{
  "d_model": 448,
  "d_mlp": 896,
  "activation": "tanh_gelu",
  "rope_fraction": 0.5,
  "init_std_o": 0.00567,
  "init_std_down": 0.00567,
  "lr": 0.00228,
  "beta1": 0.95,
  "weight_decay": 0.15,
  "grad_clip": 1.0,
  "decay_shape": "cos",
  "batch_tokens": 262144,
  "doc_mask": true
}
Each number is 200 + 40 x the weight over its row's rms, rounded and kept within 0 to 999. Layers, rows and columns count from 0. The size before them is the row's rms in percent of the matrix's.

# layer 8 MLP down (transposed), 896x448, rms 0.0626, rows 698-723, columns 256-319
098,207,248,173,163,201,170,210,167,200,193,154,143,194,200,209,244,199,238,173,233,160,178,157,221,198,169,195,197,221,207,272,144,89,203,173,142,232,184,229,185,197,143,201,227,174,203,158,193,172,152,148,200,165,177,165,213,223,223,171,185,192,171,225,162
095,262,187,177,131,148,160,158,201,184,121,203,163,201,187,222,283,197,142,264,103,201,263,280,214,204,238,139,201,86,200,215,211,214,192,259,207,221,188,247,168,195,222,210,208,178,204,182,167,184,247,193,228,229,199,218,211,134,185,159,263,223,148,186,189
105,206,261,227,214,120,169,195,194,156,220,280,201,141,204,186,222,249,216,239,125,182,190,168,135,157,184,198,164,202,203,168,121,207,243,163,256,129,137,166,199,115,209,160,195,226,226,206,173,258,250,161,193,223,210,193,219,192,192,150,166,158,241,163,130
104,149,181,129,242,252,248,200,168,225,174,168,216,283,235,203,114,222,132,190,203,154,252,225,257,155,205,165,168,188,155,205,180,229,179,207,256,208,187,137,230,219,99,223,195,187,209,179,159,160,89,167,151,157,250,154,176,168,193,176,169,219,162,196,150
104,221,163,198,204,138,238,214,200,218,177,152,197,159,263,207,226,206,200,200,115,245,226,195,198,140,207,182,212,246,166,167,178,202,246,157,280,181,239,193,193,200,201,205,275,221,235,144,135,169,177,198,217,156,169,212,273,162,271,225,149,211,179,164,224
097,242,202,181,220,209,175,181,90,137,233,206,145,163,198,201,196,154,249,158,160,125,170,176,177,210,223,215,208,173,231,188,224,167,175,222,179,194,208,315,106,134,183,216,216,124,114,195,218,176,171,157,259,224,254,214,235,207,202,166,141,210,283,139,206
090,230,172,221,165,144,194,223,240,203,117,154,240,175,258,307,183,210,211,218,193,198,254,233,189,169,233,150,108,163,203,125,174,198,169,210,170,187,184,209,224,159,248,233,251,190,133,130,231,176,185,204,212,195,248,213,258,193,236,154,153,214,176,191,190
103,142,206,217,176,186,213,135,84,231,144,141,222,201,204,236,212,173,251,189,230,219,195,244,183,182,256,185,280,248,195,217,225,196,166,87,195,245,166,149,201,216,196,170,171,191,180,241,209,192,229,202,208,222,229,167,220,191,207,164,154,211,212,287,222
101,199,164,206,227,252,193,252,243,246,179,227,172,176,218,252,202,166,152,184,213,215,220,178,193,161,168,175,111,182,194,205,221,172,136,169,177,162,210,186,102,204,196,174,155,252,204,195,188,233,179,243,201,215,162,202,166,197,185,109,140,141,190,215,162
093,233,153,156,141,197,219,279,119,212,201,186,202,195,230,238,278,188,189,155,219,241,226,195,166,199,278,231,155,161,180,234,239,228,166,178,174,238,257,233,187,223,145,157,185,160,188,234,166,237,139,177,141,163,131,154,233,158,186,213,97,197,132,228,150
108,229,204,215,212,174,230,180,152,193,198,160,176,151,234,239,155,191,255,257,217,188,270,241,152,188,181,167,231,162,202,125,195,138,230,205,227,170,220,240,230,195,165,222,176,166,191,158,232,229,138,207,222,176,230,172,163,140,197,219,206,145,133,247,173
112,242,213,210,204,198,248,176,189,220,143,217,135,201,239,194,146,218,159,170,182,222,224,160,174,116,155,130,236,224,190,151,191,170,133,213,195,209,212,169,210,196,177,140,136,240,194,219,233,215,202,116,143,215,168,152,257,222,248,212,186,199,259,180,121
107,141,184,155,192,153,130,157,133,146,202,112,141,187,214,173,216,184,185,220,252,208,213,168,223,124,240,206,165,135,138,222,202,230,162,189,252,187,135,208,175,184,160,175,136,139,260,107,224,167,214,130,229,182,281,176,223,110,182,207,122,117,261,205,104
095,178,160,173,123,224,161,140,191,230,182,195,156,174,178,119,236,198,234,244,215,275,181,211,229,177,241,193,166,243,115,289,176,120,231,156,292,217,178,144,156,174,199,234,201,240,204,205,130,250,152,240,173,208,213,114,236,195,158,197,132,333,184,226,253
098,198,201,242,209,152,152,191,165,207,176,183,158,209,138,243,263,182,185,100,238,197,208,152,219,164,206,207,132,126,143,145,163,222,235,167,127,197,208,202,144,176,178,182,152,136,174,228,141,172,207,167,186,164,214,196,218,169,268,196,204,146,193,195,201
099,138,248,177,226,201,158,219,153,213,223,103,193,269,195,151,162,240,201,220,151,189,233,197,247,141,227,273,123,153,188,186,153,151,273,179,159,219,239,182,214,150,240,145,154,133,214,94,209,217,198,219,184,154,238,169,235,172,204,183,203,206,161,206,153
105,164,179,225,234,122,155,222,215,238,190,133,224,177,196,149,234,187,237,174,187,181,202,175,149,188,239,235,168,208,142,177,139,185,227,181,279,177,199,254,240,176,154,200,173,234,184,203,219,148,205,199,208,124,146,191,155,153,183,158,180,141,175,160,149
103,145,226,247,122,172,134,176,195,229,246,179,227,194,178,47,202,185,200,196,215,180,227,197,159,219,222,145,194,156,163,236,159,228,174,300,156,226,172,204,136,158,171,147,177,134,238,215,192,164,153,211,199,220,221,212,235,240,252,194,156,186,179,181,194
113,223,199,129,169,156,178,181,197,191,226,150,154,197,121,166,195,160,241,224,136,210,249,206,165,185,207,187,173,200,179,236,206,183,220,179,156,184,197,188,169,177,190,120,127,203,197,197,239,184,122,234,164,210,203,259,182,202,181,198,191,272,206,235,179
088,211,236,193,167,193,145,133,174,238,239,150,161,174,202,258,166,244,203,279,177,77,281,215,126,211,209,256,165,210,151,196,158,178,206,241,151,150,197,145,205,176,172,131,204,237,204,164,171,199,170,200,175,208,151,183,260,181,169,173,128,248,178,233,222
079,176,187,173,158,199,273,109,174,179,157,230,215,173,249,156,189,259,195,170,127,248,252,185,212,191,232,198,148,166,240,155,110,267,141,222,114,171,139,141,229,173,228,217,176,208,179,190,204,251,210,254,179,224,179,180,234,179,189,230,230,212,174,149,204
112,138,181,233,241,209,134,209,177,159,174,215,182,191,208,190,287,189,165,207,180,284,175,179,214,216,321,244,147,152,208,245,159,182,219,171,186,173,160,153,203,301,181,182,177,225,200,227,153,196,186,161,225,182,194,204,185,178,225,181,135,215,240,202,231
098,142,188,219,151,200,238,260,177,178,123,194,221,225,185,176,235,112,196,195,138,198,205,246,209,120,181,198,180,153,157,197,230,209,151,173,152,224,202,163,170,201,141,161,190,194,206,174,217,181,244,225,188,183,178,159,237,254,169,167,142,110,203,175,194
110,243,236,178,204,221,156,161,216,227,180,242,217,222,217,203,185,169,234,153,195,221,167,183,243,228,192,221,209,216,262,88,120,188,202,212,253,168,161,145,157,148,185,217,104,228,138,204,264,200,153,255,186,204,165,240,173,128,213,185,171,211,186,248,236
101,247,230,251,207,166,215,195,182,177,205,222,165,204,177,222,234,243,180,222,237,236,195,215,220,147,245,195,173,216,193,225,141,177,189,229,179,182,197,146,184,144,250,176,209,322,145,194,201,101,195,132,184,193,220,178,173,223,144,205,153,257,245,211,211
091,153,246,289,228,173,227,175,201,209,163,275,198,149,238,195,206,143,187,269,210,205,243,181,215,227,261,193,173,209,218,226,189,188,210,213,162,230,192,194,133,249,200,219,175,115,156,174,175,215,174,194,217,116,222,116,179,154,196,228,253,169,221,187,224
# layer 8 MLP up, 896x448, rms 0.0648, rows 699-723, columns 256-319
089,184,180,277,226,200,174,193,181,205,206,240,177,199,206,216,166,228,249,189,192,137,204,129,163,207,159,243,198,264,153,219,152,164,128,153,260,170,199,184,275,217,153,209,201,237,166,233,219,243,180,193,141,159,179,190,183,191,133,194,131,252,216,226,146
100,216,217,166,233,205,244,196,279,204,239,142,227,152,162,85,228,101,209,217,243,221,244,240,144,183,196,232,230,218,216,147,249,224,166,183,194,146,140,206,232,262,222,215,220,177,188,268,165,180,207,192,215,167,214,223,192,195,176,194,245,241,129,130,199
109,200,180,268,280,161,256,162,175,185,242,244,227,188,67,166,185,200,172,253,213,114,151,198,226,180,190,111,198,175,213,149,207,200,157,171,287,195,246,150,277,207,221,217,141,242,224,175,113,195,108,232,162,251,170,190,251,253,226,209,173,212,197,203,247
096,181,170,200,216,204,164,112,187,179,150,207,202,205,310,136,211,221,175,150,195,224,200,209,221,163,209,250,192,285,221,257,252,218,207,234,232,234,221,269,236,208,191,175,209,239,149,185,265,168,120,214,168,139,225,279,204,134,214,278,260,207,119,264,163
099,168,182,156,233,183,232,212,184,84,231,160,170,168,241,258,270,259,242,115,224,177,204,217,173,172,240,288,195,137,180,121,160,153,275,157,232,227,226,207,178,145,171,227,227,154,201,247,228,212,137,125,242,198,238,196,245,203,231,201,240,196,154,132,253
095,222,207,219,190,161,227,112,216,208,220,192,212,154,214,193,187,187,151,147,227,230,176,185,181,230,166,234,220,160,196,227,230,146,240,180,222,177,176,202,237,228,197,130,100,254,272,268,223,199,217,200,162,157,148,202,219,168,179,245,221,269,188,151,218
102,134,203,210,139,203,168,138,210,147,207,181,173,298,150,240,154,154,168,310,256,122,163,234,188,153,196,282,183,266,206,219,228,153,188,192,190,227,144,224,176,172,194,163,130,232,184,234,145,197,211,255,222,179,227,240,194,127,215,212,163,259,253,230,84
102,236,177,197,203,132,252,235,243,175,246,183,246,132,193,228,165,262,139,162,222,197,211,260,241,231,195,183,246,210,235,168,144,277,224,251,237,196,227,249,186,202,196,253,175,224,276,185,147,181,238,145,232,132,197,191,142,217,197,210,189,142,234,184,255
086,209,244,174,236,192,206,250,227,229,219,164,183,209,172,207,170,193,211,166,123,153,177,224,244,262,191,207,231,228,244,199,177,217,192,150,279,176,194,183,226,187,169,190,223,146,212,113,238,218,240,245,228,186,195,297,166,188,268,174,224,222,254,252,211
109,148,142,155,259,216,244,181,244,181,242,205,171,204,181,227,148,268,166,164,161,137,214,208,171,177,179,241,205,170,155,151,211,217,243,213,166,157,277,198,170,241,213,169,213,243,202,192,212,178,175,146,223,147,169,159,231,178,195,213,190,187,193,228,175
112,199,237,180,221,191,269,228,195,207,198,146,187,138,220,182,196,187,204,195,181,195,159,231,162,162,207,188,169,230,209,214,232,276,106,245,173,195,254,150,254,272,215,231,132,210,184,224,233,151,109,174,226,262,202,198,228,194,209,194,218,225,271,143,117
103,206,117,168,157,180,247,201,238,242,196,238,213,171,143,208,189,182,200,205,170,168,241,238,211,190,151,207,262,168,151,207,244,237,204,154,124,254,237,232,186,234,203,142,136,231,150,222,246,228,187,194,250,183,164,170,162,231,182,192,233,281,199,191,124
087,217,221,210,271,234,236,215,175,197,201,161,279,248,263,242,255,217,220,222,167,211,222,194,180,250,189,179,142,176,225,188,187,158,214,227,102,216,181,259,230,213,191,243,226,150,130,223,254,194,183,99,172,216,94,169,162,173,181,188,243,169,161,203,188
092,193,137,253,106,156,239,241,260,261,179,288,257,191,181,164,255,197,224,133,160,183,191,218,278,237,186,189,194,150,251,212,237,227,213,150,209,183,224,239,189,220,138,238,186,180,275,143,163,258,214,175,194,238,146,136,231,186,192,186,188,233,150,187,266
090,227,193,166,205,224,152,153,224,192,320,216,267,186,177,183,170,209,203,203,276,178,139,226,174,253,158,204,265,223,218,220,278,187,144,254,231,201,211,180,220,196,239,155,252,179,186,104,161,177,170,205,248,212,202,219,206,171,179,162,197,222,191,253,151
101,213,202,151,196,256,199,217,233,114,223,253,189,183,204,190,188,209,269,171,255,204,203,306,142,124,191,261,161,255,184,192,226,183,220,227,180,219,144,156,309,151,182,146,214,212,191,226,160,218,212,222,214,226,163,244,196,217,256,184,182,174,228,243,218
102,193,142,218,270,218,187,214,161,215,213,205,128,136,226,211,240,216,138,181,269,204,191,144,206,114,203,188,236,263,213,160,253,152,195,147,211,203,241,229,259,214,255,201,245,185,241,189,213,239,200,192,204,153,207,264,230,163,245,183,239,224,268,230,89
098,250,141,207,180,176,251,206,200,174,197,224,247,159,150,154,176,184,255,198,238,219,198,183,197,201,176,169,193,171,241,278,210,125,303,179,264,184,229,203,217,200,206,174,178,179,178,154,192,208,258,237,239,81,145,206,199,128,153,234,219,92,262,182,207
085,248,211,209,235,148,228,200,215,149,249,232,151,177,201,174,154,229,182,179,232,157,245,184,236,213,143,182,180,216,186,133,187,179,248,159,189,188,210,195,259,233,172,172,185,276,237,232,125,221,128,188,217,128,274,163,97,136,171,172,179,127,179,243,217
077,177,196,199,225,188,190,237,191,207,168,175,173,201,136,247,202,147,184,192,292,186,215,180,212,112,176,139,221,215,148,161,233,201,151,182,207,222,162,213,204,201,183,232,152,209,208,226,190,201,197,177,117,179,231,192,197,224,205,172,138,258,203,191,189
103,194,131,255,171,201,174,219,230,173,207,255,150,253,276,116,242,187,218,204,231,228,242,206,165,184,242,176,253,253,219,295,218,156,239,148,178,201,143,271,159,192,222,224,172,264,251,174,234,261,178,170,161,311,187,246,210,213,143,193,184,168,172,202,210
102,213,260,202,116,189,183,221,200,171,254,185,87,224,166,223,197,232,215,261,259,119,194,268,204,264,196,222,241,155,149,197,147,253,119,215,245,133,260,178,240,190,212,149,146,270,277,230,199,186,163,264,222,193,291,223,207,97,208,204,239,241,208,198,200
106,167,213,253,203,246,150,142,148,110,213,186,146,140,154,211,282,244,174,234,160,153,218,158,237,198,197,165,262,125,191,138,174,217,219,180,227,213,268,190,154,192,176,226,211,258,184,215,202,176,273,212,250,137,231,300,187,213,237,155,165,205,178,177,249
101,247,215,201,178,199,269,285,164,171,161,252,218,260,278,180,138,225,240,171,213,196,162,252,166,148,232,203,163,209,203,176,219,161,240,250,243,244,235,151,188,170,225,190,209,204,171,169,193,204,207,183,211,232,199,197,215,227,192,213,222,166,194,197,123
092,225,151,246,196,166,223,268,211,156,273,157,237,195,257,290,193,205,236,231,202,173,202,195,225,189,170,182,161,185,98,166,245,183,168,191,189,222,198,149,273,94,173,190,186,130,198,236,211,180,164,208,245,203,198,227,218,192,116,174,158,297,196,160,183